config = dict(
    num_attention_heads=3,
    head_dim=128,
    hidden_act='swiglu',
    parallel_block=False,
    init_std_qkv=0.0398,
    init_std_o=0.0,
    lr_head=0.00874,
    max_grad_norm=1.0,
    batch_tokens=65536,
    doc_mask=True,
    train_tokens=269900000,
)
Each number is 128 + 24 x the weight over its row's rms, rounded and kept within 0 to 255. Layers, rows and columns count from 0. Numbers have three digits each. The size before them is the row's rms in percent of the matrix's.

# down: layer 11 MLP down (transposed), 512x256, rms 0.056, rows 110-140, columns 192-255
# gate: layer 11 MLP gate, 512x256, rms 0.0901, rows 111-141, columns 192-255
# up: layer 11 MLP up, 512x256, rms 0.0882, rows 111-141, columns 192-255
down110 101:148138120184139127129137106152126106151142124098139154115179093132135137108102109148119127133103103121120123131170115126136141083158177153152118146145172144131106151154103097155159113139093122
gate111 088:160154106140128138091134136076116128109137143113162149143103123103131107107100078139118163125119062148102151154140128120152145166147133137133143115118111135152098166122118113133115165139143195
up111 092:159122108176136161118143110105132143128131186130106151114111174169125159088110055142121175148107081105122100139150123122158084129106133121143118110123100107090118183123159177097073172105158136
down111 091:177087112159137097113159102125202132135160193135115146109162161123155165141162132148130119147139089111134128127141109156112103125124108101132132130117121117096125125134146166066123143123141127
gate112 118:093131146125065089130147211108135077144109150136091092126083119112128118158196139198129129120144120149156158164116133097135090137175106125101142141116126156153139149119137168118117071126107137
up112 104:138137133135106083141175118099147076158079180110122119118085107107122154109146160105159152100104112097130149130147154110154136130121131132120155164113109110110120126131146165138096152137140085
down112 106:139130143126114151118117155118141155136117128128083163113114127153150171109123156154114102143169144117151128094128112156133138160144135110154106087106118102162137132129101133134123114148156111
gate113 077:139133131126126139156140139117102148098137166133160102143129136160098150128179116111139143123183148134173138143127114141164159143155110150124111084143108172126115168102139134108102113155121111
up113 084:137160108163204125109134130138121118099140132135163114144136103137113114103139162089128094123125137156109155147123159119120145086110121141104104155106096108130152119141100099144154132116112137
down113 081:094114112154139118155098117165140123119098128123092102101141076121144134133102138136115136086176103150127129161143089128117130132168140124139112099156112129150080126118125088138130131146144192
gate114 082:119153136153189105129112128125122139122116124149113114138100151160062100140137156174117144146149115149142145136145090153130146122171097121133152150149087131083152121101112090164149144167139100
up114 091:141174123140143149170124120128111102133100126132135139115114142123128128059157105137118096167078139087101137087125141148138161095140117131111174102165131107107121106145149084134142125103128080
down114 089:106136127154143128141149125136155121113137113152129130103147145113127121135114132131103113123133150088125110144151133153101140126186141194128116077128115115094107175124133137122105118112130165
gate115 077:121114134091132129110114134135119113110133122087130085156109154151111095113134129148142124171106106119105132098119150167127140079064112124105155066120104105142122148139092135132140111134103104
up115 085:155144176149123132129141120084179158114088100130175116119111149091130147130139127152120121173144121102117109150136121112142167082114108133126102188154121128135149181095116104093115116130142137
down115 087:120107119130105130123159108133149117120155117128111144121104098118139121138130102158113136135151121110131108149111126125155148175200169140142125141151122143118110119112103112153141123118158160
gate116 109:099130129184125148141097117129117133149104111128088103122113122107117089160117133140137136106126140129093133106162136113114139150178121156114125156103192177133143147095098126092078154122117144
up116 103:190131142107132101176186074128120149141161097112157116115113122148112125159143092150089104140115129127108139160119121112148136146120147117154115125166116090130154146106110140157122134116167130
down116 104:148128141162103141172100133125100153141137116086124113116150115149111121127129120144122092155138139116147104126136118126108091106138069057113101124099156117146145129143161130115140123121167084
gate117 092:123124118069078138164107143104139147085134101138123121164148160111123131119135123142130129136147119140136131113137117110153088088156129153114106099165121093134106119127156151118144112182114124
up117 095:136089174119117085120156139074135119119093138142126145151146150155124132119127088119134122144169106132089127164170077090127126126152126162107175110130134141128124114105127139135129150172139085
down117 093:057112130135141143141123113127126179154129152162136117151072179121140125092123104108131095150097163105134123096124112130154095120139135142132137111153125140160129138159133165145154152165156098
gate118 106:099113096085122143155170147128113132092123156128129154187156121128143121083131125107159145144131092139142191129084165130110134126130134132084122092108153139114113091134131102138163119142111132
up118 105:127152128111160140095125114055109052109130138156147173116139160145158142130101100152113147149115117086178130110134110087150132163135087112150105092132113183134157123113112156135134111073130120
down118 106:167154108142174120126136100113106082122119108115136128123107161116133123146124179186092122142129090120118146140082132107166067150172100135142112114120085130143123137148129137118106181134129134
gate119 093:136150096153171110153173100160112102092131134139050098121150125131117117106111126118147108133181154084078142109152082145115125162137117124118176137080165149137104126134145146139082119142103146
up119 099:100120158122164152134158131127118149099128113113125096127140116155135118111137106115131127095136124127109110074152136159093089153135135153093142170124139102131123131117108144182112136131089156
down119 092:168140137100131124095121132113125147153120098127112161136129115154138102140109119124123106118118140088144123174153104076139139102116087095130160112115132158125129120125119130125080109106179081
gate120 111:128144097096153131125129164109109120154126124086151061126128131119096114095184129155134123128110156159109157083120140142145148146128137142096176127123142081101142114103125118114167113120102135
up120 105:109097114132133107124133131094140126135152158141099109107119120084097144124094147123117124102178122149161143124168145146156101137170122114112116152134125138121130095167105155119130125145109118
down120 100:123102127132131091147138144159106125117145123115086114116111084133100157145114109147143132160122213107110138145136133142136137117112175148096107115170083116146147148124131125126144105128058112
gate121 101:146111126155105099165124119108107126138153114117094127113088127155115120164120153142127152139125146119091123108139111127106137153110166109122107108098163148172091147167119135125125158133118143
up121 101:153146156086143116093161062158154120092156188141150161124148098130158156108153139128156103105095143166147097153132126119134136102129156092132119109115099125136164124127117119114147114133102102
down121 109:126093138113139114112136194128113109146108111127125093100125139099133172086142110135129183121127117121134153177117147098150144138163107150116144146146093129087122106089059123130158167158152122
gate122 105:094111097102112128155104153099118128122108142098104129144104105112104155111163114141134158055118113131079116135146121124078161118116149170162132123127138109171130131111139149130104142090124147
up122 105:106125113084183129131115108137111113102118132125083101108103149175098122140151129149096177141141124167127146114138099155153133161106189103131123142131113115133137151159165088162145118139164138
down122 104:090140134070168125135099140139147123127129157156125132162146110096098090133114091165131155134163185116078118116148117108150128162148144130077158111106097099160129158107138123133157124116129135
gate123 111:120140114154156163145174133133145161151161105102156148155118141129129093104120117178120125109083162122074142148134118155156180138139137144084162122121150147159119123155133130146165169116180153
up123 108:150128106141129127141113099130099124128126102107125127168109103158125129092124114131127150063119147106104123158110095083141096121110110125113147151109152139118124125113129175152108166122107135
down123 105:103163141112115152100091186155120058115199162121112081140109117119101132157115141155114118161172140133107149181134096133135111130122137130103130122129079114136145130169132116122107115117089124
gate124 095:090145130104128087134135135097094102113082118133144097122135131093127108113122142100121101115116149141148114118138122102132134110154135131109168159157165107131137122175105134140097124124139077
up124 098:095157133186143157142097133103138115186131094090124097107144088088150165123127105143129133162129106142142104122102157155102111140098113149123086136127150139149123128102132128133141161115125148
down124 099:109133106108152131138164167103126153128136078113168129120134160127095173106156105121103092070149136144112132138128129163122118117110108122088156120137100156165141080127147141142110140167133126
gate125 103:097132093139161091111133146100158120156150125139113135160140146072196086134102092122127113087142065169155090150125162110064149128126109144114132143112095156160127141139143156168171108104081140
up125 104:130170123129132098104153106100118119138134079136130142133112129111147124103103138135126131073108147107141143136153133125115163122149105148135134123153107141149156119122124099131172115120113113
down125 104:160185138148136128122158101108131110128153141145141079127119168134111164173127146163142088099051114146154119106102117138146146121079107145128150088155099145129111103124126177149110083114118148
gate126 112:141163121106152147140109133107115132105131085143167147167153140130111142093131136162141110127084120109071156135135126097101119113097169125163135141125148159142132157125089113102119165126165121
up126 106:143141124116160091108095139131129087106104120150103127148075117121146141143148114099127156132160131116103168143137142127090143131118164155139144158110078167111084110130083109126114168144115125
down126 095:115102098104161129196099130120150129108116171144093143117100115112113150139113145167144170132150084128173127153146182096135122123114105135179108130106113116125092164132127117124153130134121058
gate127 105:102170113141141128122095145101125128094122155169126087121126168131075132149145144119147142129119147095114163120092080106092129076123114152127141121117162142142086113138103142142158107116153164
up127 099:114093130115176115178127108185108140112086166143091132101101086106135115132104079119090151133170107152132095108145114140154129150123113100151103109130169107090153148165111155126155117144136123
down127 094:100126109166089122096086142124116126118121147129150104103138135114173157119093176113129159134122151151180126098165139101082145093122123086151129101145081127170130111143126151160136120126132091
gate128 109:102130091111121145135100179109108097110128117160118129112144109125192107136107157126135114090134098129126128168082093135145170161137115135121100157089193143122094146127122138111131129105158128
up128 104:131136154171111123087097118144123173109084127116124129097134109128132102100101142108147151161098111064110155103114091105109148121141106119110123147101117076122117107119126108139139138165141105
down128 102:149097166100143144146131130165195147159135110121119120145142161146160103139105128100172099102083135140095133077151124144085152138136122147115119172169129112122150146140123086171125101114109123
gate129 105:145115132124180120157141129110117119123123130107186126144140160080139090116106144162151148136164112155116123135100081122107105133120131069120125133117171078103155146137113149185126157153152153
up129 105:169132159140123125130123127139144121177116104123118156128138125119099101126153118132149134134140106140081137162138135102129170133119088109120161118144114168100116110125120089105164162126137152
down129 099:138142120120162134105134126135134106141108139143137135149119145134096147116129112140114149148149126134106150166085100121118086156158164090141137090134141133140133142129175162107145122089175118
gate130 086:119124109138146120136139134116149103104087137078098091108111116137067127137132143107194174118131126102129126145101137143130134135125174167089141146087135105102149133123119112130094117149139121
up130 085:109104120157105130121180168154167106160149122111109121082124141196111159115131151100160182117148120139120109157117112140111101136121115116149111164106133124092139124113141137166092114118125098
down130 094:122110131123082135133120179136145125121139106119079103116143134121109146116131111146147119160116137106153124148136112106146118157128144110164152128158103106138155120131148154094132128139138118
gate131 102:129146150087138154129146090118144126100173117140120151160104167142120115121144124103136120133109138147155148138116147145100158098126108101101168133122115131163133134166111150139126124090107134
up131 100:124135150156123165115135185101159134113145101094125147124111129131119117124133100101152102097103122158115119109169148145145142136181107104138142155116148136102131172133143173127127113115110154
down131 104:053104117133137122121139112116137120121119142149149140160123127148128145175132114148141110123102146150136147144133113192095121144151086145140105177126119112123146139105096184150130120139146089
gate132 089:165136120113094099113118151122135145147143156142113135124114125095162114145128175112108143126080124076155093150109122155137114147125129140085154127126055155122120101118108142112116101137120116
up132 095:155147119097112126167117133138123104124111116121085118160189122118103121134133096141165136145128129132139179113075144144131139116123125139119153131096096131133117110162140104115110097116130146
down132 097:151162144072101181142137159131157150149128153126131115135108147121123096135142142143086129157129131110137179118109107100199115126128131121150109132116084164146171125122113132078139106113106117
gate133 091:101084113108119171195133094093130104115133114084131136149121095128123109123091121102152129160147117124141103114141160134145082140145134133130123100115137104123185107152136113125144135112109199
up133 096:173137115135095150163156107098158100189143110136158142140149137138154117138081131105114126153097108115125134117140095153176077112154105131129117126121082091134161152160138139123138108087123123
down133 093:117125111160110126075133140132137129160172144156156157105124147116156164106105129119132122140109140145101130162128088165158145123119093115143157148119098158159115132142096140109123141126117132
gate134 096:173116125137082117154118125120126090127130128124117173104164167123102119145160132134128111099145084156131138143133152120093130146126149151071142090132107128109135149150095140156124134097123109
up134 098:124131135126133081101130107131116156126151135120115131149178160145116132146109099108122128119124131110094139121146124126158101123134133137136137155157139056112117120158101149120110142112130117
down134 100:125118110098152129122122142177115122121113183159062106120128119159117119094125123113184137125162158148134134092117150102143168123124130133146133162070091119144129109123109142108186101164103120
gate135 119:114107141111120103169114141102138130154121092146133118159117122114103105099137110124120084107124155113122115123117133140139140150182147177126111164130157176157124108148115119103145172121132101
up135 110:142117129148134133121103163117151125128147116158091103129093130092118135127128149119127139121151142091100111141163183124098143127136164123145119122151129133149128041160110121118159131127103116
down135 111:128195147173124125113097110124183140121122122139112157105143148102107118178168132120164100118128131092156135131138115123120166131116178178167115123097173130150132151097089154101133121157130120
gate136 100:086158076087105101119150186148093121118142101129139148167128154150117115092143147126105112112119122115105128108135122141119131110141120141141156132150146090115133083152113105168123098119084094
up136 102:156141082115160090133104122177101113153114099155162129111148165135111111123101098117108119112102133093100127130180110107141136108117124106128134189135142083112120090101145124143131106117150115
down136 105:155115130100166069124142107146092146109096108128162131117137128136140136132094118075109098109077128112112124098145145136199144114157153081158107137095119123111127164123145120133158126127129106
gate137 103:099105132090130122111116111107117160133162095157163086143145149090147121145079140149132115141120102129171166120136107111084160113165130124127140135135114135128193123093104103127120118114140152
up137 102:138127110121103137155120150127153108105111070119095122137143130137103132164130139114144126100153145136146134154148148146108087161129100141104155099131145128137123133093171133123143114131117169
down137 104:131142122158114138102162135122122132170172103089104086142115209143184121154126141122124135116097106150121128171128127160061150155135116131086094115173138136119159134074130110117167130102106152
gate138 105:109112118124142123137093120128137126126132118117134130153071123138102098094107138157127134101123119149103086096108086145146146158140124107075161120146110098151122096125116126065121119140152144
up138 102:157120146111145106148146105112107118108095096140158127114141162103112093095121120146117154145135127081114161143145169117148115129084133153139150121107108148132134134165113156080150122133135123
down138 105:160139149130146094106101142123146097146154158150118117153148153120134111122091106091120129133127082114123143105112178102132117091144156069145141076099133154120147121121099152112115166123125149
gate139 086:128161141100142104135085130109136140136097139134109094140144163153154134131074138120120115144113107114154132151112143116157121114093168094142127133148152135142106153179129186169112096147131155
up139 092:079133134134124207143136134153118140123152123152137182102119141156136100133142155133088127129103185145141157133147127114145079127144162104112138128093094150150124096149127096130176116114109091
down139 094:132132077075140126149131145099140147104139153151129115200101146122123094101135160083127113097126086114097141107147114130065098128091106124111154094096106132127140122135166136128148180147089093
gate140 094:077136158122162082126147112087126141112134113095147158157131139107110152150137136130163097144113144103087149159135134156142110138121110157137140127148133141135175125121106104147126145164150139
up140 098:106100150134126148086081096100135116124187117113129173112078150132119119116144167143131132107128131125163060077114164148148135166164118082130148124107147127084128153111148137130202104110114081
down140 101:139136112108150149107103157088150145100114131126117161165088157097143111104120152149100119078167072148129136118184081138107178111169138111099132081151115096147085120147091135123114116138173110
gate141 106:150117145091120139114123173123104147143117129145058132117088165137083120136147119124127119133124129138106119103134159139136088107164122122125161106126114134149166145137107091173126109078067145
up141 097:167131168164147091140105134118139142126143126122140155118131123124122141134149151135135132157121129119124131114106085121065153104130131127111109089155101202094121113171110123100098116103140129